From a checkpoint of a small transformer trained on Wikipedia.
Training: a variant of Muon for these matrices, 155M tokens, 9485 steps.
Each number is 200 + 30 x the weight over its row's rms, rounded and kept within 0 to 999. Layers, rows and columns count from 0. The size before them is the row's rms in percent of the matrix's.

# layer 6 MLP down (transposed), 576x160, rms 0.0637, rows 51-137, columns 80-119
094,176,191,160,241,254,192,191,171,192,208,201,211,165,139,193,176,187,217,163,238,198,213,154,152,173,175,177,258,212,212,209,252,127,132,207,187,205,198,218,234
102,164,164,192,182,113,267,203,167,206,252,139,247,174,185,207,249,252,238,198,162,199,235,155,196,197,249,141,221,197,235,157,143,228,158,242,235,187,193,176,202
105,189,173,249,194,179,200,171,233,181,226,242,179,203,180,175,194,216,195,239,200,203,196,195,203,213,243,239,254,207,197,186,155,193,259,173,237,169,171,147,223
099,157,211,220,249,184,202,207,141,193,193,211,174,245,180,186,176,201,199,158,179,198,197,172,227,205,175,180,167,207,244,171,206,201,239,181,196,257,225,190,180
091,212,190,181,184,187,174,182,220,209,183,265,153,187,137,262,232,213,187,171,254,159,190,217,140,184,211,120,209,184,186,176,201,177,229,213,227,159,123,190,209
095,195,200,204,259,177,187,170,224,259,193,238,212,210,216,176,190,171,229,211,177,186,247,198,194,144,258,220,182,267,192,280,270,198,173,163,174,144,239,168,196
096,210,243,186,180,221,212,169,250,211,220,231,246,171,231,139,246,198,185,183,189,200,139,197,190,229,213,237,192,198,189,188,187,189,134,184,225,228,255,208,183
106,193,156,247,217,246,116,152,223,221,185,198,169,250,225,163,240,261,189,217,221,215,248,196,232,160,209,230,221,170,196,199,170,205,258,169,200,148,160,162,165
084,181,207,173,180,207,170,158,185,149,275,161,206,220,229,198,188,244,214,198,192,146,212,204,201,184,170,197,205,169,184,232,248,155,191,192,139,173,178,270,224
100,204,262,220,134,225,191,233,169,226,265,166,229,221,189,207,183,249,205,168,213,183,179,179,204,225,173,191,194,219,173,172,195,190,152,227,191,172,220,167,179
095,205,228,221,170,195,225,223,240,193,206,180,164,165,164,195,245,221,232,252,178,171,193,208,186,248,221,182,164,200,193,198,210,165,120,201,205,198,251,136,208
099,182,191,181,170,168,223,184,260,183,180,179,203,173,121,176,249,185,198,226,248,215,246,185,216,194,149,133,170,264,180,242,207,244,185,193,213,217,160,202,222
086,202,206,170,203,163,197,181,218,185,224,234,224,226,195,197,177,261,200,157,165,202,172,173,180,183,195,196,247,224,290,214,179,177,185,125,150,160,172,195,191
097,223,156,185,267,235,182,207,227,236,264,196,191,205,177,232,197,222,214,194,191,138,201,169,170,178,195,185,215,195,199,173,184,225,153,166,252,160,211,203,207
105,189,184,208,163,181,230,170,200,223,169,191,163,197,201,198,199,224,218,186,238,193,184,189,203,243,212,220,250,207,221,192,194,153,180,202,249,166,183,169,159
093,144,227,222,231,163,171,131,189,213,227,208,195,199,199,219,204,165,217,159,166,246,189,229,250,169,139,215,188,208,233,215,198,214,173,168,213,227,240,191,228
110,214,171,178,230,211,205,183,231,239,178,179,215,184,156,185,192,234,230,203,205,220,152,166,215,218,267,252,184,236,218,147,162,203,227,211,175,199,256,222,214
090,235,214,149,212,175,132,204,146,134,205,219,177,206,211,180,209,195,205,239,174,212,222,196,273,232,198,230,178,231,181,223,212,197,194,160,221,183,187,249,199
099,181,187,163,207,194,199,179,218,185,169,222,201,205,261,220,213,211,171,195,236,198,199,198,111,216,166,196,182,176,216,170,195,212,160,216,218,152,219,143,191
107,234,230,162,174,242,256,212,217,201,195,185,145,197,203,140,240,224,180,199,172,166,246,244,190,134,113,174,207,208,191,188,190,200,208,215,211,224,174,225,184
118,177,193,212,178,242,190,182,146,247,155,126,197,246,173,250,164,224,164,199,173,222,187,186,205,199,206,204,167,196,191,170,167,190,179,181,198,185,211,255,208
091,214,234,187,201,187,169,169,176,226,210,211,154,249,165,183,217,214,222,196,219,186,171,188,206,199,139,260,201,257,183,174,222,216,209,198,145,188,209,190,149
113,147,206,210,222,199,197,210,183,199,223,206,230,204,233,213,151,231,169,178,172,191,156,187,241,221,220,158,200,254,153,226,249,186,235,181,160,185,192,197,205
092,185,195,217,166,174,211,146,186,237,219,229,202,262,188,146,220,189,229,180,204,190,176,204,191,212,229,194,227,189,228,212,172,230,161,209,237,190,146,221,178
092,226,191,230,187,220,173,255,168,159,222,192,209,183,171,233,214,174,225,214,188,136,122,189,217,225,205,181,259,214,149,241,215,218,222,221,241,199,177,185,180
107,205,207,182,180,211,200,188,232,148,221,208,159,218,164,207,167,189,233,225,211,150,238,139,192,181,267,207,202,212,199,217,182,229,180,232,218,180,218,125,191
100,190,158,172,195,176,183,192,209,208,187,244,184,226,150,221,157,234,187,136,199,191,233,195,222,184,259,131,167,180,193,217,205,218,148,260,208,221,190,114,221
091,231,188,188,177,234,174,185,232,171,198,193,235,156,215,253,223,190,191,196,178,206,217,197,174,202,210,212,146,220,272,175,152,204,194,94,195,211,151,255,176
096,202,137,179,257,212,174,209,258,206,211,198,266,167,227,181,218,220,208,187,187,222,184,210,184,137,229,159,164,206,143,247,215,191,221,154,198,185,193,193,227
110,209,216,178,211,192,188,212,152,278,186,206,175,182,246,178,207,170,214,207,170,157,192,219,199,241,214,226,175,191,204,188,190,189,194,201,266,231,162,146,198
094,184,214,223,208,164,184,198,177,156,186,291,217,196,140,179,208,197,210,200,243,202,241,147,193,193,193,169,237,226,189,207,199,164,168,114,218,209,255,196,200
103,179,193,229,239,140,185,166,241,167,196,225,203,201,162,246,259,174,187,173,174,234,180,205,240,153,184,274,234,193,199,212,184,184,178,207,192,231,211,187,194
104,191,224,190,166,171,190,145,204,282,190,189,244,172,175,164,194,241,202,211,178,169,217,165,212,172,210,219,182,178,195,181,222,189,218,226,220,223,213,170,168
100,195,171,224,197,186,244,197,217,202,151,233,191,178,268,180,176,253,179,228,210,261,186,166,182,178,203,146,199,168,186,274,201,234,148,211,231,137,247,144,163
093,240,150,186,249,200,198,197,179,236,155,239,210,177,188,184,227,210,195,179,158,151,236,197,203,175,183,215,161,188,184,193,197,198,228,221,168,233,143,220,253
107,210,170,228,198,230,196,221,204,232,199,229,184,216,184,156,199,187,194,143,196,201,228,167,200,176,145,223,143,155,256,247,224,218,248,210,167,244,187,193,235
096,277,231,195,166,183,225,160,174,188,252,181,211,232,141,189,215,206,258,226,190,209,224,215,213,187,198,215,168,281,188,173,217,270,204,203,211,233,115,211,226
101,212,209,218,209,215,212,284,176,193,197,163,251,153,161,158,151,132,196,228,184,211,168,245,203,182,189,205,176,153,181,146,222,196,214,182,244,197,218,180,206
098,179,161,211,207,228,183,164,225,226,187,240,202,214,224,208,202,231,190,210,204,242,245,179,211,229,182,187,124,207,211,122,202,262,167,163,222,182,195,196,229
096,153,199,248,186,178,186,188,214,158,187,175,179,158,165,202,213,179,227,155,214,151,190,215,255,208,213,220,173,205,189,176,220,171,182,180,201,263,265,230,207
100,144,210,163,159,270,177,278,185,155,180,209,164,182,212,163,185,190,220,231,203,174,163,174,164,203,209,193,222,170,161,221,166,242,192,225,209,183,242,184,175
114,214,186,193,143,230,233,215,205,261,194,179,223,206,216,163,195,155,175,215,177,168,184,271,221,188,162,116,222,164,198,198,222,256,168,256,195,194,191,160,216
089,192,188,196,201,166,197,222,195,175,193,159,263,204,218,248,217,193,200,177,151,195,204,177,159,188,192,229,163,146,197,158,230,195,133,249,234,170,185,203,210
108,180,148,184,250,228,257,175,177,190,188,201,182,231,184,203,244,193,192,229,148,210,195,203,199,246,210,253,187,189,222,200,161,278,185,207,206,228,202,214,225
104,184,212,208,203,222,188,212,229,170,246,271,199,195,234,180,163,191,234,176,184,197,214,243,218,227,221,147,192,177,196,147,223,220,203,230,151,227,156,198,186
094,234,210,221,258,186,185,198,215,223,267,232,196,161,150,154,236,228,226,209,180,170,218,214,232,161,234,139,160,240,182,214,139,179,221,220,194,174,203,165,290
101,182,239,239,156,172,212,225,180,190,152,246,246,243,188,167,167,152,230,212,203,237,184,201,219,234,206,194,192,211,174,178,193,273,169,217,201,162,226,182,172
096,198,189,217,237,160,227,205,140,203,129,245,213,188,164,136,211,237,194,192,225,236,166,233,195,200,248,238,232,185,191,202,191,159,202,157,183,213,203,194,207
081,159,220,170,201,206,197,187,181,235,196,205,205,208,202,219,177,204,209,152,196,233,160,244,206,250,216,243,156,181,181,208,144,179,119,196,223,179,162,198,171
114,203,178,191,249,242,230,204,200,186,205,234,167,164,243,235,192,202,154,218,172,236,146,169,194,214,208,153,192,176,231,212,229,171,188,231,174,171,205,195,201
108,214,224,183,157,159,198,220,190,196,178,193,228,215,152,202,177,233,207,303,190,195,189,177,158,180,207,185,172,218,231,153,126,156,173,163,240,195,215,213,143
090,224,190,209,218,238,184,229,146,175,244,275,200,215,237,186,172,218,223,183,208,229,209,201,175,180,223,184,237,226,240,194,260,212,208,203,188,210,199,241,190
098,142,188,158,190,161,227,274,192,206,211,185,199,162,231,199,214,171,202,192,202,273,171,214,207,193,201,167,176,235,242,235,218,213,183,258,194,158,210,191,195
090,225,202,223,158,222,201,200,184,180,178,150,178,206,199,174,201,240,214,191,175,230,196,197,195,180,180,198,226,227,175,260,186,182,209,231,170,194,259,237,200
107,163,213,194,176,205,219,209,209,177,208,235,205,174,207,234,228,185,182,217,196,190,214,205,204,204,204,183,192,232,154,184,274,170,214,277,194,193,217,164,213
097,202,195,228,173,190,164,225,231,169,233,192,229,218,214,211,205,203,140,187,240,200,212,261,240,221,152,162,197,191,205,228,277,188,192,180,183,215,234,209,176
090,215,244,184,175,202,200,201,240,236,217,186,202,207,203,154,156,203,208,191,182,214,182,190,212,203,203,195,241,267,260,211,203,222,187,176,205,184,207,235,200
103,224,233,194,165,193,176,205,210,184,225,186,208,220,235,244,174,252,217,243,214,195,202,102,203,235,135,178,242,240,179,184,221,226,176,223,201,191,185,221,204
099,211,179,200,193,223,215,182,208,167,229,214,231,214,213,228,137,159,235,169,163,163,238,259,232,209,165,194,219,230,210,181,206,160,219,151,202,170,166,204,207
102,197,185,204,175,162,186,192,183,142,171,204,171,150,196,196,188,211,191,173,238,207,172,216,237,178,182,216,234,196,243,213,193,168,198,209,201,218,175,180,245
104,222,259,177,209,278,180,183,209,185,171,170,176,244,231,189,215,204,195,173,219,188,221,196,196,242,184,171,211,203,176,168,216,201,158,203,210,198,203,141,195
077,241,168,243,164,158,163,234,208,186,229,153,280,228,162,189,223,186,233,207,183,219,176,231,193,165,187,129,196,178,236,177,231,159,218,259,192,214,134,239,210
078,227,196,194,218,216,239,236,204,195,145,171,206,200,211,193,171,212,203,187,139,208,225,247,265,211,165,226,185,199,216,276,213,210,210,168,190,204,257,185,185
107,147,216,215,140,207,224,152,179,219,197,230,221,186,170,191,177,223,167,228,210,182,263,229,216,237,208,245,228,164,246,209,185,207,238,152,203,227,194,186,213
110,197,194,174,206,180,203,204,185,185,170,217,138,156,241,148,221,193,233,261,247,200,197,154,230,192,180,242,177,228,187,195,138,216,189,167,223,158,192,222,239
103,160,212,221,194,214,219,166,205,217,235,223,197,191,172,179,198,188,159,236,223,188,178,230,169,177,197,151,125,206,218,138,179,218,247,159,249,209,248,231,215
080,195,247,210,158,212,208,229,180,130,173,187,240,218,228,161,263,209,224,133,183,232,175,151,177,204,241,162,223,189,222,187,239,208,215,161,211,242,179,241,204
092,232,222,255,208,193,197,190,188,216,238,238,206,160,244,217,200,237,182,210,195,209,212,215,194,160,215,162,188,240,168,198,179,211,214,176,188,169,153,218,212
106,169,157,142,193,143,208,165,221,192,188,169,184,211,194,189,173,233,217,172,160,209,212,266,186,190,229,213,208,227,268,186,205,231,251,210,232,205,265,207,163
093,207,179,214,232,186,161,173,204,170,229,168,235,196,202,230,185,201,203,206,195,172,183,195,203,197,219,201,247,225,174,226,180,162,173,190,190,197,173,201,186
099,226,195,229,172,127,207,228,203,225,221,205,188,192,188,183,195,226,227,226,160,195,204,208,215,235,189,181,198,179,214,238,134,180,171,195,188,157,239,173,203
104,165,206,147,231,162,236,241,134,231,224,173,187,192,164,217,227,248,232,137,244,198,147,221,193,241,227,193,163,208,201,252,237,186,172,190,198,242,145,224,211
098,169,253,238,201,248,239,209,182,202,187,197,177,152,266,204,214,170,239,217,251,155,174,198,181,210,225,144,212,239,171,124,169,189,216,177,170,214,252,165,210
098,137,179,175,211,174,188,184,203,223,236,235,163,157,217,220,218,196,149,160,200,156,173,269,206,207,200,152,209,221,210,191,134,192,175,156,200,223,166,237,209
085,209,214,227,214,218,214,255,229,202,142,217,196,191,232,202,197,182,240,171,265,222,185,185,203,171,186,183,213,181,230,191,200,191,167,216,182,204,185,152,176
101,221,164,275,178,187,174,206,201,229,243,224,170,267,238,221,203,248,210,224,179,147,294,249,210,201,197,186,194,182,194,186,165,156,204,181,209,266,139,183,209
115,221,239,219,158,237,247,261,223,222,254,195,86,165,210,200,226,217,208,208,188,201,164,204,209,211,185,188,157,221,209,218,147,228,185,167,182,176,188,200,213
089,178,195,206,255,230,196,264,156,241,221,240,247,173,245,225,124,223,201,118,148,203,209,183,194,173,184,212,171,229,207,187,185,160,238,135,215,213,231,229,233
100,272,258,182,204,189,227,168,249,127,182,197,180,233,215,241,238,231,219,182,198,213,237,191,222,271,204,119,181,235,175,190,175,226,142,195,202,150,199,198,200
108,210,237,190,170,150,161,179,200,232,197,229,172,174,220,225,234,119,227,144,208,184,182,151,230,195,207,226,212,206,147,168,200,187,162,196,201,183,139,161,231
101,286,183,199,177,156,214,219,259,157,185,230,237,184,184,203,206,171,214,187,224,216,190,172,222,182,265,155,171,204,192,184,245,239,199,247,183,202,237,243,205
093,221,189,170,168,224,211,206,211,227,226,251,204,217,177,165,166,241,206,150,160,199,161,162,125,178,221,211,200,173,174,168,212,222,199,222,170,187,172,196,190
106,177,228,153,166,193,250,258,158,118,213,228,177,244,197,167,183,195,232,186,205,201,199,209,214,227,174,194,196,220,249,175,202,275,194,214,143,256,196,192,177
109,188,131,214,210,164,152,227,157,188,259,216,232,179,228,178,210,205,196,211,236,215,178,204,222,133,215,195,196,172,193,220,196,147,172,199,242,156,168,218,211
086,228,220,191,213,251,142,153,195,256,245,189,128,194,189,206,177,197,224,183,171,216,164,231,180,169,194,182,228,204,186,182,225,187,211,219,218,189,241,183,171
116,208,187,230,175,169,227,186,214,180,228,220,225,215,232,178,225,168,194,215,230,194,151,184,201,238,187,233,174,205,202,195,282,181,200,164,230,209,178,158,219
086,219,166,161,171,180,138,185,231,210,223,179,202,190,206,238,186,253,185,237,235,231,214,185,181,160,164,180,172,190,197,207,186,161,146,232,187,162,189,190,188
# layer 6 MLP up, 576x160, rms 0.0746, rows 52-137, columns 80-119
106,197,234,195,172,248,223,137,260,185,269,130,179,145,221,186,227,250,184,195,206,178,213,220,211,264,180,241,182,182,191,211,203,217,229,154,207,177,173,224,261
102,202,157,176,161,217,194,187,258,189,206,211,184,221,211,201,170,198,196,159,182,218,251,188,241,179,211,172,212,196,189,229,242,226,267,211,176,186,194,178,247
092,198,224,211,169,199,181,203,189,179,211,160,233,157,257,119,192,137,183,184,222,230,235,197,186,200,238,206,195,193,220,192,224,200,169,196,273,177,175,148,245
094,200,206,210,162,188,183,191,191,181,187,178,205,258,230,229,202,198,227,221,164,172,230,136,170,203,202,120,188,176,218,213,199,207,238,200,218,282,227,230,226
091,194,214,214,152,143,207,214,180,149,234,238,221,188,220,198,223,170,227,197,175,174,229,200,224,241,142,201,208,163,184,195,93,210,201,235,238,212,222,203,206
096,179,136,182,160,234,226,214,233,198,141,178,225,195,246,199,210,174,153,217,214,267,167,199,204,228,162,196,168,241,227,232,167,217,245,204,139,207,272,223,227
107,186,227,192,177,212,192,143,195,187,195,218,188,252,178,210,202,197,195,170,260,219,237,193,219,206,174,208,179,142,194,210,217,204,193,226,210,122,210,247,192
082,246,239,234,220,189,194,206,169,208,162,273,172,179,124,233,175,117,215,217,212,222,194,215,186,185,238,223,211,198,205,117,191,205,276,197,256,187,181,142,154
105,185,179,192,176,273,163,195,175,212,242,199,207,198,213,176,239,180,186,214,226,151,214,200,197,156,155,202,180,187,172,187,175,191,189,168,223,245,199,204,212
098,227,204,243,175,228,182,199,224,232,204,152,237,198,181,189,248,195,215,187,202,173,249,192,229,196,162,181,180,112,169,209,194,171,196,216,180,224,166,113,218
100,138,182,176,209,215,216,259,184,159,188,190,239,200,217,232,203,215,157,235,189,196,251,202,134,239,179,153,221,187,247,220,137,139,240,188,160,240,205,137,250
092,173,171,268,206,232,202,122,192,165,222,213,207,194,178,168,166,278,175,213,160,223,192,176,199,185,212,210,169,183,163,224,217,173,224,227,192,208,147,231,220
089,219,237,220,209,259,208,170,186,122,190,208,226,286,189,209,197,252,248,265,188,214,175,250,185,159,180,190,201,188,223,190,194,176,178,248,252,232,207,151,162
107,213,245,206,174,171,215,227,199,203,176,246,185,201,246,211,185,261,192,145,188,184,173,217,254,181,245,212,218,193,254,220,206,213,213,210,196,196,196,234,179
096,272,192,192,207,240,204,200,208,154,191,208,225,211,187,147,222,140,205,263,157,228,211,185,196,211,198,218,186,210,235,229,168,165,194,187,164,196,194,219,190
101,202,188,233,206,187,204,181,188,217,195,210,201,140,204,227,189,160,229,209,201,191,114,189,250,169,192,237,189,190,184,188,179,189,211,190,201,203,188,187,225
093,243,187,215,232,225,201,176,191,189,204,244,229,195,162,196,192,234,218,153,200,191,186,239,221,189,211,257,198,188,232,177,214,200,229,176,222,183,132,132,247
104,181,216,252,202,203,169,192,161,227,197,218,153,224,240,229,199,188,199,173,188,146,175,212,201,176,130,211,189,191,222,201,209,134,173,231,169,182,208,215,197
113,236,208,199,194,200,235,212,183,206,191,250,197,167,306,156,176,219,218,190,207,151,186,239,174,186,207,223,227,193,246,203,224,166,187,186,233,241,175,245,222
114,213,204,224,226,283,193,198,220,197,178,203,233,275,221,166,220,221,227,183,218,166,146,155,240,171,149,181,244,213,199,218,239,233,158,172,270,160,191,207,194
087,215,166,265,237,226,198,219,203,174,184,209,241,206,253,177,203,168,198,227,216,201,264,184,224,211,240,211,204,221,166,220,199,181,211,225,195,243,196,229,202
112,227,246,202,217,216,195,204,235,230,230,264,181,229,180,180,195,229,180,218,155,200,207,191,194,183,161,226,175,167,212,217,206,222,162,221,171,233,198,199,248
096,227,238,156,244,199,215,212,175,173,182,212,236,190,264,191,215,201,186,277,179,171,203,216,170,203,230,208,173,129,209,176,213,218,170,208,195,189,217,236,198
093,180,181,150,221,173,263,170,219,169,263,226,208,176,239,195,178,216,202,247,173,242,169,192,248,168,250,219,212,193,243,207,203,219,145,173,233,155,176,249,152
092,209,222,246,175,127,187,169,118,258,197,177,218,158,202,225,220,167,221,163,214,193,196,218,298,206,213,226,144,191,190,239,186,205,191,169,207,246,206,212,223
097,207,202,174,193,232,244,230,177,199,265,158,176,177,246,193,154,198,238,205,184,212,232,232,196,227,234,218,216,175,248,237,168,229,211,188,192,134,196,273,154
094,217,172,254,198,214,207,144,221,162,213,207,231,241,234,233,196,217,167,195,165,174,190,208,213,178,185,259,212,164,130,167,172,214,196,225,244,150,201,179,200
096,227,198,195,172,175,150,149,205,184,171,223,218,192,233,259,179,173,148,189,202,195,154,214,154,247,216,238,226,154,191,225,170,199,207,222,210,261,228,233,147
109,189,185,174,171,177,144,178,170,214,220,186,193,163,225,156,216,158,207,199,230,190,224,215,207,168,185,209,219,191,239,237,223,215,127,172,236,245,198,224,199
095,219,157,198,193,200,222,201,232,204,215,204,235,174,253,187,173,207,199,230,187,184,230,273,181,160,211,178,190,244,199,223,218,229,176,194,192,175,179,172,214
096,249,178,223,201,176,215,211,192,172,178,222,228,193,193,233,205,235,131,207,188,200,213,288,135,213,178,216,220,184,164,147,174,205,225,194,222,253,216,187,217
101,210,213,169,263,205,191,198,202,169,190,147,175,215,127,216,234,201,207,261,176,163,236,243,207,248,177,255,241,171,203,202,181,198,214,164,222,216,224,167,206
098,149,178,240,181,220,153,186,207,196,208,184,216,242,159,195,188,211,209,205,227,218,181,200,202,183,232,239,220,219,192,185,191,170,190,263,86,239,215,188,205
102,195,157,204,143,187,171,215,172,229,246,201,175,216,215,147,184,193,195,234,175,253,209,179,215,204,206,230,195,222,197,235,183,187,237,191,255,182,169,169,210
107,186,190,167,198,220,158,183,179,153,178,200,203,196,258,180,171,225,163,163,235,215,190,195,252,223,149,215,186,172,217,219,176,166,165,247,195,133,170,208,184
098,221,174,203,204,179,225,244,149,231,163,165,175,242,233,172,181,209,206,209,209,200,259,218,187,230,241,196,226,214,250,238,229,155,201,222,172,193,177,234,205
098,205,178,188,223,207,201,162,218,176,155,218,196,177,239,239,217,204,191,171,266,207,221,199,210,212,240,226,235,228,230,172,161,195,205,205,242,222,218,169,157
095,206,188,210,211,162,188,195,142,167,193,208,195,231,130,188,156,206,255,229,179,236,239,295,239,204,188,227,210,159,245,191,232,228,178,223,246,236,200,225,167
101,218,201,222,211,241,268,228,220,201,212,185,184,226,181,150,196,260,187,242,169,183,183,211,135,219,156,190,237,155,209,224,233,247,189,219,185,189,210,196,227
099,213,217,145,227,205,195,234,209,239,214,174,224,209,176,200,178,198,170,204,232,190,231,151,198,172,190,217,238,151,253,219,267,200,226,218,180,174,230,217,254
102,174,181,249,209,203,187,197,203,188,209,225,119,171,240,181,163,203,190,181,212,229,231,166,162,171,220,237,168,229,225,208,226,184,238,183,255,262,245,282,172
097,159,144,171,145,223,146,179,183,204,190,267,203,244,198,203,209,240,216,252,210,201,199,176,208,228,177,231,194,197,177,261,218,229,187,233,199,181,195,200,177
101,228,160,169,190,178,165,161,150,214,210,201,241,187,164,215,138,251,193,180,227,245,221,198,221,208,159,204,199,194,230,210,169,201,190,180,202,171,171,226,195
102,211,159,207,208,155,182,215,169,263,224,213,198,157,221,215,256,172,160,211,179,181,210,197,151,207,121,226,187,183,223,197,164,201,191,211,224,200,258,219,184
098,170,231,209,203,176,180,233,187,194,164,188,171,177,226,171,214,230,240,223,153,154,201,187,233,230,187,186,208,180,146,138,204,223,199,214,185,140,175,199,191
107,148,226,215,139,211,167,215,234,223,229,252,216,212,177,175,188,215,152,126,248,142,199,225,136,204,178,243,148,210,207,184,220,188,221,178,243,188,182,191,167
095,249,162,164,193,244,182,211,213,250,169,206,169,221,194,149,182,171,204,251,217,191,184,149,207,177,130,197,212,194,153,175,231,204,252,204,252,205,245,202,248
096,184,151,233,175,175,228,203,201,142,190,206,238,185,217,185,196,216,206,229,232,164,251,193,170,218,185,200,167,205,258,199,225,227,224,197,201,206,178,214,210
108,253,223,196,208,188,151,157,222,171,172,173,229,225,160,155,204,158,203,172,203,184,197,274,219,209,189,236,203,237,196,167,235,203,211,174,200,197,190,178,262
104,178,199,129,218,221,201,188,234,218,247,164,197,243,188,207,231,160,236,164,227,189,240,148,232,197,185,192,230,245,195,220,205,210,288,184,174,256,196,231,180
098,209,189,205,229,212,173,186,171,224,218,171,211,225,138,154,237,143,187,222,164,207,176,196,210,202,215,207,234,175,176,219,164,238,212,167,254,165,228,215,250
094,203,171,216,187,206,189,235,168,171,177,187,172,231,221,210,213,151,229,190,196,183,201,187,183,202,204,232,220,181,199,213,176,217,178,179,226,223,178,136,190
098,217,219,158,213,226,184,261,222,229,194,206,208,149,238,209,205,213,181,192,184,220,215,185,239,200,195,258,231,191,189,185,239,203,203,239,160,156,211,135,196
105,177,169,248,194,243,185,183,113,153,190,189,148,146,181,213,214,187,249,198,239,186,205,216,242,193,197,209,166,219,243,202,234,168,201,176,211,266,194,214,175
097,233,185,203,262,184,234,177,190,194,167,201,177,162,227,252,198,202,207,199,183,215,203,148,224,173,216,168,187,249,167,160,142,205,206,203,214,281,205,193,199
102,170,168,205,203,250,198,202,212,162,207,213,182,262,192,145,212,253,242,257,229,208,213,179,179,231,157,203,163,165,161,205,227,224,208,183,247,196,176,211,157
101,152,169,208,238,202,132,198,202,175,177,217,146,170,184,193,243,185,175,173,208,238,246,195,190,210,187,224,194,88,165,213,173,244,222,227,220,182,187,208,191
104,150,230,245,180,218,201,221,169,240,215,154,184,196,125,205,200,168,220,198,232,264,171,192,163,158,232,169,209,219,228,218,203,250,180,244,224,260,184,138,180
104,214,262,176,241,169,171,175,249,243,158,210,223,205,186,203,196,194,149,239,232,196,224,252,208,182,201,192,194,195,154,217,232,217,236,188,237,212,198,212,203
106,163,174,217,166,142,211,241,199,189,212,187,193,205,182,195,202,139,179,186,188,195,243,260,194,162,209,208,198,193,263,177,186,197,160,208,247,147,227,256,226
097,190,213,226,225,179,188,222,215,216,159,161,263,149,218,163,222,160,194,201,225,163,169,211,92,173,183,195,223,155,251,201,195,233,210,195,164,175,204,188,231
076,205,230,258,243,188,212,225,217,196,221,197,151,171,251,233,223,209,184,273,203,172,183,225,174,183,207,199,185,194,186,163,226,200,192,203,165,145,184,217,201
090,242,234,170,204,172,207,219,225,230,186,159,212,210,227,204,162,174,213,161,219,149,151,204,226,182,213,198,258,261,214,175,188,153,180,234,177,231,191,142,210
106,183,232,196,231,228,210,141,277,216,229,182,222,220,197,209,182,260,227,204,176,189,184,208,185,204,182,177,219,163,220,196,240,202,228,198,210,192,176,167,192
106,182,193,189,198,181,239,199,231,168,163,212,218,186,212,149,258,206,117,222,191,135,182,205,156,229,197,183,214,245,242,197,181,176,213,246,142,187,208,227,208
094,213,128,208,152,222,180,168,174,213,148,200,218,241,229,199,209,177,173,231,191,171,241,199,190,172,217,200,195,188,167,154,177,168,255,234,235,197,222,178,170
104,150,187,138,184,179,186,113,166,212,174,186,171,229,233,203,168,233,188,236,185,217,232,176,211,187,202,182,241,172,230,171,156,250,238,215,197,192,217,231,225
088,249,175,240,275,222,211,181,180,196,223,237,196,187,217,213,172,216,236,203,176,186,191,224,253,229,186,160,146,187,192,250,258,170,203,180,169,182,207,172,176
093,224,160,180,219,178,201,211,174,197,188,223,216,183,230,183,210,168,203,202,183,206,204,226,207,208,246,167,210,106,240,207,209,201,177,164,259,224,167,119,179
093,192,179,217,246,217,208,182,207,200,172,176,208,201,230,207,197,185,177,232,224,221,163,245,198,218,214,205,183,205,144,267,172,193,198,182,227,197,174,208,183
110,222,225,197,193,243,199,141,163,232,160,185,224,172,218,190,254,141,175,212,140,187,197,187,174,243,176,256,159,145,211,197,219,176,166,179,254,258,248,176,200
087,202,224,169,114,211,192,182,202,267,167,167,265,299,201,231,194,212,153,211,262,169,205,170,247,179,153,187,201,207,187,185,211,207,207,132,167,168,212,220,194
095,239,199,206,202,217,208,178,196,208,132,178,200,269,225,139,184,211,246,232,206,239,217,209,182,183,184,223,188,213,145,214,263,184,198,192,241,224,223,200,137
096,210,213,166,196,194,209,182,186,185,243,195,153,177,187,185,194,149,182,222,226,171,227,201,190,157,183,164,204,176,189,303,216,191,198,186,243,207,150,196,201
105,224,223,186,205,229,217,198,212,190,203,206,197,186,190,158,217,184,229,175,156,207,157,197,205,179,193,237,238,160,211,188,209,178,159,252,185,171,180,211,235
117,184,205,188,151,168,256,192,183,171,175,230,215,227,193,205,216,185,188,151,210,164,224,178,210,200,183,226,226,243,156,211,181,188,215,205,247,227,149,234,239
085,201,174,219,153,202,266,233,244,142,213,204,214,208,170,137,239,172,234,231,177,195,178,225,230,256,201,203,193,220,167,191,171,269,191,252,243,211,154,198,173
102,179,117,180,223,219,233,187,216,225,185,181,250,195,232,185,217,163,156,156,238,172,216,171,217,255,202,244,181,199,228,240,236,178,206,210,208,161,204,217,180
111,203,214,207,185,193,164,196,141,186,233,208,231,152,236,205,214,177,184,251,153,241,199,204,195,198,195,231,146,144,174,249,223,234,209,203,189,233,165,197,230
094,160,236,265,213,183,145,216,150,193,168,239,255,220,191,185,198,220,228,234,193,162,191,194,178,206,172,156,215,223,135,226,212,136,226,209,217,191,230,185,174
102,194,160,221,176,206,193,173,241,195,162,167,229,233,151,196,192,174,230,184,204,158,257,185,211,160,195,207,203,245,173,199,206,253,255,218,245,208,243,169,180
105,219,252,164,223,178,223,157,187,205,194,192,181,219,183,185,208,198,163,185,181,169,234,163,196,172,226,226,204,218,142,207,251,252,196,191,157,201,161,163,188
115,193,236,197,177,227,144,211,178,212,222,157,176,231,207,189,157,151,180,251,196,211,192,191,208,204,196,217,193,182,206,216,187,235,228,210,170,170,216,216,237
095,140,196,156,236,238,234,192,173,197,158,214,181,208,190,181,177,175,222,228,192,203,207,241,205,132,240,232,178,164,190,189,214,97,187,198,200,210,250,135,207
102,180,209,216,114,235,197,175,210,162,222,143,245,289,193,225,219,217,231,196,258,190,222,190,283,242,201,214,219,188,214,234,200,194,280,235,188,201,160,200,192
108,205,198,231,218,196,211,234,200,207,153,201,229,133,210,205,206,193,136,174,141,205,192,162,195,182,191,230,229,187,214,168,187,254,169,209,166,224,276,190,225